python train.py --n_head=4 --n_kv_head=4 --tie_embeddings=true --steps=4961 --dataset="wikipedia_en"
Each number is 200 + 20 x the weight over its row's rms, rounded and kept within 0 to 999. Layers, rows and columns count from 0. The size before them is the row's rms in percent of the matrix's.

# v: layer 5 attention value, 256x224, rms 0.0325, rows 56-63, columns 112-223
# o: layer 5 attention output (transposed), 256x224, rms 0.0403, rows 56-63, columns 112-223
# q: layer 5 attention query, 256x224, rms 0.0323, rows 64-86, columns 112-223
# k: layer 5 attention key, 256x224, rms 0.0323, rows 64-86, columns 112-223
v56,094,185,198,209,192,204,204,213,182,220,231,176,172,162,215,205,166,188,179,189,206,208,241,197,196,209,202,204,204,201,222,185,225,211,193,230,161,225,190,212,215,208,173,192,189,207,173,186,191,203,162,180,175,179,183,203,211,227,194,182,193,192,195,213,187,211,219,197,190,233,207,193,183,220,238,177,180,237,209,182,216,194,205,218,175,211,179,195,230,209,206,175,175,192,159,183,232,219,171,199,188,199,166,206,214,176,195,193,188,206,180,197,205
o56,103,190,203,168,170,185,213,218,201,197,215,189,191,231,204,172,209,201,195,202,170,187,157,185,229,197,172,221,178,172,204,216,187,200,214,166,226,192,206,166,181,233,197,203,200,182,226,181,243,170,221,210,200,205,175,186,183,174,212,187,205,216,184,228,215,204,207,186,159,158,228,216,213,187,205,202,175,201,222,208,183,251,217,219,186,182,196,213,186,183,176,167,199,201,216,195,185,213,201,193,204,173,187,173,166,196,221,202,215,151,200,180,215
v57,088,222,206,218,200,199,208,219,198,175,224,174,205,199,193,227,170,191,214,202,207,161,199,187,227,185,204,222,207,200,177,215,212,195,218,232,172,209,241,225,182,217,232,217,170,178,184,211,189,245,202,134,182,205,203,206,209,177,210,226,159,201,212,213,189,186,209,185,214,202,191,160,247,205,222,165,161,204,184,190,207,253,179,225,235,201,192,196,186,192,197,205,180,210,235,227,182,204,199,182,194,173,190,190,214,193,196,170,169,192,198,192,198
o57,099,149,200,189,203,196,201,186,191,225,187,208,178,208,189,191,222,200,213,197,175,181,196,206,176,213,187,168,155,188,192,177,194,206,178,161,175,228,158,212,220,180,184,206,168,230,210,211,213,230,211,209,217,171,220,183,209,220,183,196,219,183,184,197,219,202,208,188,215,192,210,225,175,175,198,237,248,172,216,190,198,174,205,203,191,206,203,181,207,207,188,177,180,206,197,192,192,171,193,191,233,211,181,194,199,212,211,209,175,203,187,219,185
v58,091,213,204,222,202,186,228,186,198,171,208,233,237,198,155,206,171,207,208,184,208,192,217,183,199,201,210,220,193,203,200,177,225,203,233,221,218,183,217,210,175,209,190,183,219,202,206,180,163,227,219,214,200,188,213,187,193,187,179,234,194,173,189,205,179,218,192,195,195,198,199,216,206,170,229,241,229,206,161,216,208,153,205,199,168,197,216,216,182,204,222,197,178,200,209,214,210,220,229,195,238,194,218,238,237,209,171,169,211,184,199,212,194
o58,095,195,180,200,214,201,184,236,197,230,188,200,209,187,221,238,218,225,187,230,210,219,213,212,216,205,188,188,204,205,221,205,186,186,176,188,178,221,210,203,229,198,198,190,177,202,256,222,173,159,152,220,197,224,199,236,216,204,195,217,212,219,233,227,179,194,249,227,186,200,208,166,174,193,134,212,208,192,216,227,184,231,201,195,213,217,210,197,184,197,197,195,192,175,195,212,217,229,217,228,175,204,216,212,169,204,206,225,187,186,181,189,212
v59,087,232,153,209,194,195,211,175,230,178,229,211,186,205,210,207,210,162,221,157,199,245,182,195,199,206,205,228,222,199,190,184,217,180,210,213,190,222,198,167,203,191,209,217,189,198,208,169,223,187,214,212,188,219,197,218,218,223,211,248,172,216,248,191,209,185,160,240,183,192,217,208,187,186,223,222,196,202,182,212,204,241,176,235,193,229,205,194,174,218,217,189,200,190,196,213,199,189,223,198,173,216,224,180,204,188,190,203,261,233,169,195,175
o59,095,172,183,225,202,248,186,177,176,207,198,178,222,189,190,228,173,215,197,202,232,203,196,195,236,219,206,207,201,186,194,233,184,201,205,192,206,233,206,194,186,194,219,148,200,245,190,175,195,218,222,198,187,205,215,204,164,205,188,180,221,186,181,165,191,227,223,196,193,220,232,209,184,196,189,214,203,188,198,146,162,208,220,211,171,165,197,209,200,189,214,198,203,167,202,196,178,216,181,197,224,205,216,217,194,213,175,219,180,187,205,205,223
v60,104,211,193,237,190,212,237,188,205,228,221,203,186,193,186,197,222,207,207,198,208,210,205,178,207,184,167,187,199,167,190,210,191,213,193,182,170,218,207,233,200,194,214,205,221,191,200,206,234,205,209,160,181,182,196,211,182,199,208,170,194,259,214,163,223,180,213,226,205,185,241,174,167,230,186,216,204,197,194,207,237,233,194,230,189,212,195,204,139,202,183,184,202,200,226,212,192,205,197,220,217,193,208,224,159,205,216,230,225,211,221,186,205
o60,100,192,237,193,167,211,189,210,174,184,218,163,196,206,187,153,209,217,222,230,164,156,172,168,201,244,218,183,165,214,182,225,198,176,232,197,198,213,203,183,205,159,204,192,206,212,200,181,213,197,196,178,195,180,201,159,219,211,219,190,212,220,181,178,196,221,204,179,170,212,204,193,230,172,194,196,170,184,176,217,192,166,176,226,163,165,215,192,244,209,206,227,224,217,189,169,216,223,219,167,163,178,177,170,230,209,211,200,210,187,174,181,209
v61,088,217,203,181,207,180,187,220,167,195,210,149,202,205,168,234,202,214,190,223,215,216,210,171,201,191,233,184,187,211,180,165,164,225,198,207,148,199,238,194,179,207,188,195,232,194,218,207,206,239,235,193,204,223,185,176,224,190,221,234,172,181,204,151,200,204,171,212,149,208,202,201,226,168,202,202,198,190,186,156,228,229,239,196,214,188,204,217,193,181,193,199,196,204,201,228,169,195,227,171,208,148,216,210,211,217,223,234,195,189,171,221,198
o61,097,209,203,173,199,217,226,234,211,219,220,204,215,198,215,188,180,215,234,193,172,179,218,176,189,199,181,174,203,189,204,199,197,205,174,173,226,225,178,184,185,199,197,200,210,250,222,216,197,174,177,162,224,228,193,198,157,194,187,231,195,194,219,196,212,210,194,175,234,176,195,156,173,170,174,215,173,226,167,196,184,214,149,173,202,179,189,167,194,195,163,215,165,181,199,168,199,203,168,213,223,240,182,219,178,179,185,190,221,209,248,212,182
v62,086,167,260,196,137,200,220,215,190,207,158,225,226,195,196,212,202,180,230,196,192,197,207,217,192,208,173,189,241,195,209,214,189,209,174,212,183,207,203,193,179,214,234,222,198,209,180,162,159,211,177,211,180,227,190,221,188,175,201,214,197,233,194,231,178,214,195,205,193,184,160,187,189,233,178,197,220,175,168,204,225,218,189,172,169,211,214,186,212,181,235,183,200,181,204,196,175,208,191,189,189,166,186,178,201,219,178,214,212,204,213,228,203
o62,092,206,191,206,227,226,215,178,236,173,225,195,193,224,218,159,214,232,196,238,213,195,209,112,229,180,213,203,155,217,231,179,186,203,211,184,211,189,217,234,245,203,187,197,217,162,229,221,236,223,206,199,222,178,225,192,192,232,207,222,184,190,211,185,193,196,176,164,195,199,222,205,177,207,182,183,207,191,163,192,207,186,197,193,218,229,194,191,204,199,217,213,209,192,175,199,204,194,197,220,209,192,188,219,196,195,223,227,186,219,173,177,193
v63,095,172,214,201,199,208,199,181,171,224,213,192,178,179,175,207,207,160,162,157,222,181,180,199,199,220,205,181,225,236,198,224,236,215,215,197,230,175,240,177,199,195,224,195,230,196,198,217,200,195,214,184,217,225,221,188,200,195,194,237,202,187,222,172,182,213,172,197,221,210,223,220,201,220,224,216,196,197,212,206,198,193,184,189,186,182,188,197,229,184,181,162,181,195,194,208,220,199,186,204,202,218,223,170,208,142,196,199,216,197,181,204,191
o63,101,234,189,186,234,206,191,200,199,200,195,218,203,181,193,226,197,207,177,232,193,204,228,203,210,201,187,216,189,216,189,192,215,180,208,190,206,203,142,180,173,203,233,234,206,209,198,182,165,180,176,185,151,203,201,225,189,235,242,186,219,207,190,181,211,181,189,218,170,200,183,181,202,184,187,169,200,208,218,192,235,174,212,188,239,164,204,207,201,220,200,215,215,208,231,199,213,177,191,205,222,188,196,211,190,198,182,206,211,246,214,201,196
q64,110,147,205,201,172,218,221,192,195,220,200,188,202,173,212,156,208,191,195,213,217,204,202,210,213,183,219,214,188,167,186,176,197,189,206,189,183,233,193,200,222,215,204,192,193,218,194,226,182,176,196,221,167,182,225,168,202,219,200,245,227,210,186,211,230,208,230,207,166,189,200,196,190,177,158,178,154,193,183,182,232,185,196,216,238,170,200,189,200,211,237,211,180,184,183,236,197,185,233,169,188,226,188,201,217,183,205,187,216,174,199,208,205
k64,095,178,211,192,171,221,205,227,180,199,208,174,186,201,225,179,223,213,183,159,211,188,195,182,169,200,218,186,215,218,246,168,190,227,194,230,163,259,193,223,200,215,181,172,191,172,207,230,212,226,188,203,189,215,205,200,211,205,200,183,232,176,225,189,164,224,190,171,199,202,188,183,162,203,194,203,210,178,197,187,187,202,212,231,208,250,197,175,209,199,225,201,220,183,203,194,220,202,202,209,204,244,199,182,175,199,226,163,225,186,197,211,201
q65,101,205,204,212,177,228,193,225,190,205,194,212,182,171,197,215,191,220,214,170,202,206,220,201,218,196,204,203,163,173,178,193,224,194,224,191,193,229,188,213,244,180,184,201,175,238,198,217,183,199,195,229,204,215,221,208,224,213,219,186,205,213,190,197,190,229,197,225,185,186,207,180,219,178,166,224,213,159,194,214,219,199,149,203,248,175,166,226,211,243,186,209,193,167,179,220,187,176,197,209,234,200,201,182,198,185,171,180,197,194,195,206,191
k65,093,221,181,199,221,225,181,212,204,208,234,205,205,212,201,206,212,214,217,206,203,224,208,197,180,185,196,159,206,227,224,172,203,197,178,205,193,194,188,223,185,173,206,158,205,180,178,202,192,232,223,232,170,186,207,188,205,201,234,187,210,199,191,179,178,203,196,223,191,145,223,203,200,161,200,195,237,175,184,208,192,183,197,191,185,180,205,170,230,228,193,218,198,208,159,204,220,211,194,188,179,216,228,194,201,206,203,202,158,193,234,204,176
q66,100,178,188,193,229,211,205,212,183,199,215,163,199,198,191,177,199,215,204,187,251,235,162,189,162,196,190,193,192,204,190,205,205,209,166,212,198,198,166,219,204,181,208,212,197,180,223,216,212,199,172,196,191,237,169,197,220,196,211,200,199,173,180,178,177,177,230,213,224,239,210,189,219,180,208,207,209,218,169,158,225,225,172,178,201,182,179,198,189,192,177,175,199,208,184,211,198,202,202,219,199,243,221,178,202,196,195,188,239,214,201,205,230
k66,091,196,183,182,235,171,179,213,222,209,197,174,195,234,214,191,182,218,207,215,168,190,209,221,184,192,178,220,188,237,183,230,211,211,170,164,183,222,210,228,192,187,206,181,190,193,215,177,179,155,183,185,184,186,177,175,211,206,211,175,182,179,203,198,200,174,220,194,225,207,221,219,196,187,181,219,173,197,195,197,180,251,220,221,213,188,214,225,169,146,212,188,212,206,185,187,199,194,236,208,212,186,237,198,190,209,187,221,198,221,184,201,153
q67,104,220,173,184,219,187,213,203,189,179,209,181,205,213,191,189,219,181,253,209,241,230,198,181,194,216,195,222,208,193,222,217,200,216,198,224,185,195,220,172,188,226,211,220,232,189,222,183,191,193,182,154,179,217,188,189,193,214,209,162,208,158,221,210,204,196,184,211,186,201,194,225,192,176,253,194,165,226,211,205,177,206,215,211,187,219,190,183,180,195,199,197,194,196,216,194,200,176,194,216,244,200,155,226,197,192,207,262,212,175,244,211,210
k67,095,197,211,186,204,175,213,174,206,170,178,162,226,218,199,192,230,146,191,195,197,180,174,201,199,213,207,198,169,225,171,190,193,201,175,181,197,202,188,172,205,196,233,234,192,215,202,192,217,196,238,197,184,224,190,200,212,164,178,214,203,222,211,217,190,225,193,172,224,209,175,178,170,210,200,209,226,194,215,159,208,193,238,205,211,213,201,188,222,199,201,183,220,220,237,189,187,178,202,188,220,199,221,190,191,199,222,194,156,202,193,174,228
q68,113,206,198,176,191,237,185,191,201,202,241,246,225,200,213,223,183,182,188,180,222,177,216,169,194,177,177,170,176,218,228,236,201,193,225,228,197,199,169,216,162,223,182,184,225,219,211,209,220,234,191,206,169,184,200,200,239,213,185,211,190,196,176,161,194,219,134,218,190,177,222,202,184,180,188,212,178,223,205,200,172,193,181,212,242,204,223,187,201,226,185,212,209,200,223,197,191,236,215,200,229,199,194,157,191,194,187,207,202,195,228,178,139
k68,109,194,194,191,217,206,177,233,216,225,187,239,197,184,197,233,205,209,196,168,165,230,196,175,191,223,206,231,221,215,173,204,204,174,222,192,170,190,230,200,164,214,218,168,243,199,193,192,231,206,217,224,172,183,180,230,224,204,206,172,161,207,177,168,227,198,184,212,199,176,229,187,191,197,185,235,232,229,223,235,192,176,232,173,166,215,200,192,194,230,213,226,169,205,145,195,198,206,172,224,199,188,218,219,189,217,216,170,178,223,195,228,201
q69,093,181,212,193,179,202,203,158,204,216,185,218,226,203,193,201,186,175,204,184,225,163,186,195,192,190,219,195,203,221,188,208,218,194,201,201,188,236,190,203,207,195,190,181,206,186,208,189,210,180,215,223,190,213,207,254,217,210,198,205,232,207,198,188,204,212,180,269,210,208,207,213,194,200,202,205,220,167,210,210,197,188,205,205,205,220,187,219,199,167,187,198,200,213,223,218,199,219,188,220,191,191,199,202,213,188,207,199,173,211,206,234,198
k69,091,169,196,234,204,209,179,171,182,213,205,196,199,183,204,207,231,179,222,194,227,239,213,180,210,205,187,195,249,199,195,192,202,222,167,197,155,213,163,187,196,216,225,206,211,198,181,219,195,206,198,221,181,209,184,226,148,222,204,180,211,179,203,191,222,223,180,217,177,231,195,204,192,197,253,179,201,192,183,256,207,197,225,178,192,191,158,206,199,184,209,219,206,217,215,205,195,189,214,224,204,173,218,198,210,211,147,202,159,225,206,199,188
q70,115,175,199,185,206,193,173,190,187,178,199,185,223,199,208,229,219,199,217,194,211,188,185,185,178,168,187,237,198,212,153,210,249,190,235,203,216,195,200,182,222,248,233,189,216,190,209,178,210,185,193,166,202,254,204,169,185,187,176,187,196,205,212,215,191,189,188,194,219,165,215,204,169,203,219,242,172,239,210,207,216,202,202,243,200,189,193,216,227,185,199,193,167,195,210,169,215,198,183,177,180,209,233,181,202,242,218,187,199,213,235,209,212
k70,111,199,186,200,187,180,206,234,185,173,182,215,222,162,147,221,193,203,197,167,197,194,208,217,167,179,179,180,195,206,207,194,227,215,210,188,182,197,210,198,211,195,205,202,209,164,248,186,248,207,175,192,182,198,225,177,176,192,211,225,204,179,202,171,213,198,210,182,239,171,181,231,190,178,225,203,224,198,226,206,223,184,222,206,180,187,210,177,196,206,187,178,180,205,225,187,215,188,219,196,187,162,221,171,181,221,198,191,190,181,208,210,215
q71,093,181,213,220,200,197,225,208,164,193,207,188,205,200,208,179,180,223,203,167,212,206,182,163,218,225,219,170,204,221,182,257,209,207,193,228,224,176,197,228,189,195,203,180,192,186,196,195,217,200,194,183,196,232,196,190,231,200,214,175,206,139,201,208,210,230,139,203,197,205,203,220,194,230,170,193,197,204,211,178,213,201,240,215,216,228,194,180,233,210,226,223,219,239,181,191,201,195,175,162,203,202,228,216,177,193,171,230,196,184,187,210,208
k71,094,173,208,184,217,177,171,191,219,167,199,167,201,224,210,180,189,184,209,178,230,202,215,219,206,213,211,189,150,208,192,183,221,199,194,203,171,190,194,188,216,203,179,223,171,229,163,189,180,192,221,211,188,184,202,207,185,172,206,202,192,179,181,211,217,164,243,206,194,182,197,196,211,207,248,194,170,184,188,173,215,184,187,182,188,193,194,189,196,183,216,216,205,206,226,207,178,227,169,212,134,181,171,214,192,192,183,215,189,171,189,223,158
q72,098,161,219,186,219,209,190,198,201,211,186,199,165,229,200,203,208,194,193,233,218,200,201,196,199,197,190,206,227,194,193,168,179,235,211,257,225,195,148,197,180,207,171,187,199,156,188,209,200,194,198,160,171,196,210,225,217,193,177,204,224,181,175,207,209,203,176,226,171,216,224,183,214,210,224,226,206,217,184,215,179,150,197,175,174,229,207,205,222,199,202,192,190,211,205,182,210,242,197,245,206,211,182,238,197,169,218,202,224,201,217,181,175
k72,092,180,214,206,180,212,219,181,223,182,218,214,154,195,176,218,199,181,207,228,208,190,212,189,225,192,186,218,208,202,204,205,162,214,178,199,183,202,198,172,193,206,187,154,196,184,158,188,192,191,203,246,236,214,197,217,183,197,201,230,209,229,170,157,194,204,188,177,161,233,205,207,176,235,222,203,218,194,179,208,179,225,231,196,201,245,234,219,186,180,169,188,243,194,181,215,183,215,224,220,176,166,192,238,183,193,193,215,208,191,193,229,179
q73,102,213,218,227,215,146,184,204,214,189,174,185,239,207,172,178,234,213,206,205,197,192,211,205,189,224,161,196,232,206,168,193,227,195,216,223,189,184,178,176,199,190,171,178,230,185,206,195,235,167,179,200,200,223,184,226,169,178,167,202,183,216,211,226,219,219,162,162,222,203,189,198,191,241,210,185,199,205,194,209,181,215,201,202,189,218,189,200,173,239,192,218,229,208,195,198,214,225,198,194,170,193,219,205,177,173,191,177,217,196,187,218,214
k73,091,215,212,237,186,208,211,201,189,187,165,237,222,209,195,228,213,220,181,192,206,238,187,213,209,196,222,223,220,241,224,171,191,210,164,155,202,199,261,200,235,193,185,192,164,227,209,198,174,146,195,201,235,211,210,212,172,182,238,209,185,232,218,194,200,244,192,168,181,224,227,188,200,208,212,191,237,200,183,165,247,158,233,202,221,218,181,210,178,174,220,183,206,180,224,221,194,183,191,209,210,204,170,196,209,179,197,213,193,231,204,181,192
q74,108,228,189,189,207,218,233,178,213,198,182,219,171,189,175,183,221,196,214,204,195,241,185,218,149,197,218,189,183,173,184,183,165,186,206,200,203,217,208,178,185,213,233,193,202,175,187,178,224,186,178,170,208,185,172,197,211,177,176,190,175,144,213,225,161,183,203,207,195,247,197,198,187,191,237,213,229,193,187,212,174,194,189,205,218,194,231,214,185,199,221,191,209,192,187,184,216,196,241,214,216,199,182,182,202,192,202,228,224,197,228,209,248
k74,100,229,218,204,188,201,212,206,190,172,184,169,195,194,192,195,209,223,181,202,193,162,200,211,179,221,188,216,215,215,194,192,182,221,213,184,232,209,189,175,205,195,213,182,242,206,231,186,192,203,237,184,231,236,153,181,202,177,209,188,178,184,218,233,210,215,198,154,215,203,193,188,179,210,200,197,196,224,179,208,217,192,150,171,224,199,192,208,230,169,173,191,202,232,185,164,215,198,203,178,184,227,197,194,245,181,244,177,236,194,167,171,214
q75,121,229,184,222,189,208,165,207,215,217,161,216,254,181,169,225,197,184,192,202,195,218,215,209,220,180,207,189,210,160,164,177,190,183,189,193,198,218,214,213,193,197,169,209,188,203,219,183,181,196,200,238,195,202,211,241,221,250,220,187,199,192,225,199,207,180,221,207,197,175,206,192,204,213,184,185,217,183,213,220,214,208,204,198,239,175,153,186,176,176,218,218,193,164,201,218,175,200,235,169,195,198,245,175,200,190,228,195,159,196,155,203,206
k75,102,215,191,194,173,233,202,247,196,199,202,220,211,213,223,185,196,202,236,175,237,210,180,195,207,190,209,202,245,245,206,162,217,165,221,224,207,230,203,178,204,199,185,188,204,214,206,177,186,209,189,258,158,203,215,178,192,204,222,222,214,207,201,188,219,233,238,229,205,199,162,180,205,193,193,208,208,221,185,207,182,221,211,176,240,210,216,182,176,182,183,200,186,201,196,193,187,223,221,186,226,212,190,204,176,212,235,197,209,193,177,183,170
q76,097,224,200,221,175,234,194,203,208,182,217,215,169,207,217,206,177,192,163,184,201,200,181,205,215,200,188,198,203,196,209,210,186,197,220,221,226,166,215,181,170,213,180,182,177,199,172,174,223,161,217,243,230,167,208,213,190,227,185,198,203,207,183,166,195,209,223,209,197,204,204,185,226,178,186,214,220,178,175,199,220,186,173,206,184,189,212,196,223,207,198,198,163,207,214,197,220,234,200,244,186,190,225,208,184,190,179,183,202,181,183,238,203
k76,095,180,200,197,171,208,217,189,198,227,209,227,182,202,181,189,232,193,205,202,222,212,194,199,221,207,181,214,228,210,208,229,214,171,221,210,199,238,208,231,213,199,165,195,224,194,198,206,200,207,201,176,183,196,179,203,183,244,192,205,193,186,170,182,167,177,226,203,186,221,242,190,226,198,176,216,150,197,191,212,222,237,170,192,186,181,219,209,171,206,191,217,202,195,169,219,221,156,179,191,171,188,204,249,213,200,189,202,176,245,194,201,166
q77,109,243,208,215,167,178,193,200,210,185,204,197,171,192,188,229,214,205,206,187,195,228,199,194,222,232,182,193,220,177,208,160,192,201,187,185,183,184,220,203,201,175,184,232,207,178,188,192,192,202,166,197,200,203,172,225,200,166,229,193,199,222,219,205,230,207,187,210,184,200,185,195,192,185,192,221,229,226,169,224,209,183,150,201,225,201,180,202,197,228,213,188,169,207,189,195,175,193,195,182,186,201,192,188,217,197,243,188,190,173,232,168,194
k77,099,210,225,199,180,208,234,184,175,222,205,219,194,189,162,190,159,235,171,214,181,207,177,233,196,173,211,205,208,231,181,188,205,184,176,212,192,182,214,194,207,184,215,220,196,203,194,200,216,185,205,229,193,185,181,217,150,198,183,226,183,159,218,204,208,233,229,201,238,191,190,182,220,201,169,209,206,182,206,152,194,170,162,204,196,177,175,213,193,190,211,208,190,154,193,208,188,158,229,216,195,238,200,209,205,203,209,186,202,161,209,229,276
q78,100,186,202,209,192,203,193,191,202,205,202,171,220,180,187,216,225,185,208,159,181,226,167,257,196,187,206,148,190,231,155,219,214,167,200,200,202,174,211,218,186,209,187,188,255,186,177,193,212,211,215,209,203,223,176,232,183,187,174,193,205,182,206,194,185,220,209,171,213,181,204,210,204,219,211,218,213,199,208,213,212,168,197,195,191,174,194,184,203,184,229,186,185,201,169,197,180,184,208,221,236,213,199,216,245,199,184,184,127,176,218,178,195
k78,102,206,170,223,206,226,194,197,193,187,189,200,193,144,175,183,221,210,229,200,165,196,228,201,210,218,177,189,221,211,170,238,193,201,220,191,175,216,187,204,225,229,216,182,193,211,184,189,192,173,216,189,197,224,201,169,171,194,198,156,220,229,182,189,202,174,221,192,192,247,263,204,175,170,180,164,211,189,196,192,200,177,167,178,213,222,163,184,187,200,156,173,190,213,209,206,224,205,162,219,203,196,225,184,188,195,183,210,208,221,216,200,181
q79,101,203,190,191,227,222,214,175,205,174,201,193,151,181,213,183,189,200,193,226,218,223,219,174,197,187,229,193,175,199,185,190,188,238,196,204,203,221,169,202,224,180,251,177,182,184,218,166,192,202,180,211,160,182,193,162,237,182,231,219,197,202,192,190,160,180,190,173,182,238,186,210,227,208,181,193,192,212,203,217,174,207,209,219,189,190,197,202,191,186,213,155,218,168,171,228,210,177,193,198,196,176,240,199,168,248,208,181,214,175,199,237,204
k79,095,172,204,179,213,209,217,224,202,215,233,237,181,232,229,170,195,224,192,186,216,211,214,147,199,187,162,210,159,199,193,194,197,231,218,216,226,174,184,263,182,206,210,211,206,209,207,188,190,187,172,159,206,209,199,199,205,225,191,184,193,157,227,191,229,186,168,156,183,172,232,215,193,210,191,222,184,243,210,178,210,183,222,206,190,209,189,197,222,180,199,189,218,177,228,194,221,198,196,216,185,231,187,200,205,210,208,191,229,199,205,174,191
q80,090,213,184,204,196,232,185,189,214,233,184,222,188,184,210,202,159,209,218,196,171,183,206,200,208,189,198,187,215,210,188,210,194,217,184,197,220,193,224,197,204,207,169,172,167,228,200,179,178,234,229,219,208,227,223,196,199,194,202,163,199,186,220,232,212,230,218,212,201,185,212,174,169,254,177,204,217,205,221,176,217,220,199,176,187,203,227,185,206,211,179,191,229,184,199,203,174,197,178,192,180,202,191,258,153,172,183,208,222,203,175,190,186
k80,084,200,169,198,194,240,155,236,188,208,225,190,205,205,186,189,217,201,226,235,199,245,210,167,199,197,230,195,180,211,196,204,225,180,227,183,237,205,206,236,216,221,228,196,213,185,196,167,209,177,179,207,208,215,201,192,235,209,197,219,202,204,187,208,225,189,185,202,160,177,182,195,216,193,240,175,207,210,182,160,224,217,230,201,204,187,232,193,186,212,197,192,220,187,216,205,223,219,222,180,227,146,207,241,199,210,176,217,178,171,210,225,230
q81,098,234,211,198,185,188,156,192,210,219,195,216,185,228,182,192,202,188,206,171,222,244,216,194,199,189,221,213,217,203,203,187,213,206,220,177,191,189,178,167,183,180,203,176,208,178,226,166,209,189,197,199,233,166,211,215,204,220,181,216,202,208,213,177,219,199,171,177,222,227,190,198,205,176,199,218,197,221,197,163,205,204,228,205,210,170,217,186,176,224,217,216,214,178,196,180,184,225,206,173,207,194,215,215,152,171,218,182,189,167,195,190,205
k81,093,199,202,205,209,219,177,199,234,209,214,242,207,200,189,192,235,221,204,203,234,204,202,166,237,183,195,211,183,262,173,185,181,213,185,192,168,179,207,216,189,196,183,199,138,167,237,224,215,205,222,186,195,187,183,230,205,207,196,204,183,268,188,174,221,172,198,220,213,234,168,228,176,197,169,126,214,200,227,159,210,187,200,153,180,186,188,199,194,187,165,182,200,177,218,200,200,196,165,192,179,202,194,213,209,187,201,195,200,207,219,217,207
q82,093,196,201,165,226,204,209,173,190,208,200,188,210,227,172,185,195,206,197,217,203,207,215,206,197,178,173,213,173,200,209,185,204,188,201,215,191,184,207,244,217,223,185,211,208,184,164,208,204,205,194,183,189,211,187,185,197,212,185,226,194,188,242,222,190,161,205,196,230,189,185,209,213,175,181,180,207,197,204,193,221,185,186,201,170,178,208,237,221,234,230,174,188,186,207,217,184,171,214,194,209,207,220,196,223,191,161,180,201,179,193,230,210
k82,088,201,182,190,215,210,211,203,205,148,190,191,198,217,188,217,223,228,189,161,204,214,180,214,185,199,209,248,220,187,199,204,214,214,194,176,172,233,173,189,211,203,193,194,211,215,216,218,232,207,191,164,200,186,206,178,201,207,191,203,215,260,201,190,183,190,213,192,210,223,171,209,154,186,188,214,205,221,207,182,195,212,196,255,153,173,172,198,169,185,196,204,196,167,216,212,191,187,152,205,192,211,206,160,170,202,161,189,224,217,221,213,215
q83,109,225,192,224,209,180,175,214,215,179,204,201,189,208,229,187,158,212,184,185,190,187,216,219,229,240,158,216,210,179,235,225,219,203,178,194,186,180,235,205,196,196,184,203,182,190,205,142,199,183,208,231,197,228,208,193,183,201,211,198,214,186,226,173,212,220,230,179,251,162,189,187,164,182,166,202,196,203,188,184,205,175,175,216,190,214,179,201,217,206,237,206,217,188,204,222,211,199,202,212,156,222,204,190,177,184,199,196,236,203,217,208,209
k83,099,180,186,200,204,221,215,202,205,191,197,168,201,179,207,209,175,192,219,193,209,197,146,206,204,194,219,198,176,203,193,185,176,228,187,193,211,194,201,266,219,192,200,214,218,250,192,194,205,207,182,225,215,197,222,207,200,176,190,221,192,165,202,211,182,169,216,213,230,185,190,182,223,207,206,234,204,193,193,182,223,171,189,199,161,202,223,223,176,178,217,208,191,192,154,221,208,172,208,182,209,217,206,212,212,241,216,198,179,229,198,195,194
q84,105,198,202,182,186,232,246,192,183,213,203,218,200,194,204,164,224,168,209,228,218,194,203,198,188,164,184,231,235,164,208,226,206,222,182,203,203,191,193,212,208,176,210,155,238,185,216,193,229,207,169,198,188,186,210,193,223,187,209,184,196,197,197,192,175,209,224,204,195,191,211,182,217,205,156,190,197,175,177,236,187,178,200,210,178,204,192,216,200,225,200,184,222,199,167,222,218,184,224,227,194,207,230,210,196,214,211,234,188,221,198,219,239
k84,098,191,210,186,207,148,193,203,204,214,221,186,176,194,195,209,195,229,199,193,185,186,181,184,216,197,147,191,182,211,199,202,259,185,186,239,196,204,222,196,180,199,217,176,237,206,241,192,195,207,193,190,178,216,210,201,200,180,195,180,212,208,177,208,178,212,147,196,202,209,192,181,194,186,203,217,186,229,172,227,233,176,202,174,201,209,208,215,220,188,178,207,211,200,212,204,187,225,209,189,209,202,211,219,192,181,205,182,230,217,211,174,202
q85,093,179,253,235,234,192,194,185,192,168,172,179,189,210,218,234,216,183,180,191,211,204,200,206,206,195,248,197,230,205,208,212,214,197,215,223,171,215,209,232,196,197,201,205,216,209,213,171,211,214,184,221,202,206,185,256,168,186,215,221,186,193,219,164,218,198,185,183,183,209,173,174,163,195,195,190,189,227,206,238,192,204,202,179,184,201,189,221,220,229,213,220,165,215,245,207,167,178,211,235,219,173,191,204,218,176,185,216,187,195,239,237,198
k85,092,150,226,175,220,212,242,202,194,221,210,185,188,191,215,217,203,240,219,166,203,208,207,236,218,219,189,166,189,176,208,224,246,218,200,185,235,231,197,206,212,222,221,190,194,203,209,208,233,200,192,189,222,207,197,210,189,188,193,228,222,199,157,204,209,190,206,208,203,222,188,182,194,158,207,228,231,189,211,161,218,207,199,170,233,209,167,213,231,226,173,209,197,231,182,199,179,166,169,204,202,181,238,196,198,180,171,213,153,168,196,180,201
q86,097,213,198,190,196,229,159,187,176,225,210,210,211,194,210,179,227,193,188,194,173,220,210,172,224,214,174,192,198,213,156,249,197,232,208,189,245,204,221,202,195,209,197,205,190,234,224,189,172,201,171,211,177,198,220,180,208,196,191,200,233,168,168,176,207,198,206,183,171,232,226,169,206,179,192,209,207,227,189,218,202,206,180,205,189,176,222,207,169,146,192,186,201,186,181,230,204,210,178,233,191,175,174,208,183,214,181,170,209,196,180,196,177
k86,093,155,203,193,226,228,200,178,184,210,217,209,206,195,215,189,240,188,204,231,237,238,172,186,170,219,150,205,193,239,167,231,242,178,200,197,208,206,169,225,208,221,226,212,200,215,183,183,185,175,202,202,203,193,252,204,231,211,184,193,233,155,182,211,212,193,182,153,161,173,236,215,203,226,184,190,220,198,226,194,156,197,208,200,187,202,204,245,207,169,205,184,179,198,200,206,181,214,220,188,201,174,187,192,184,209,214,211,195,207,207,173,210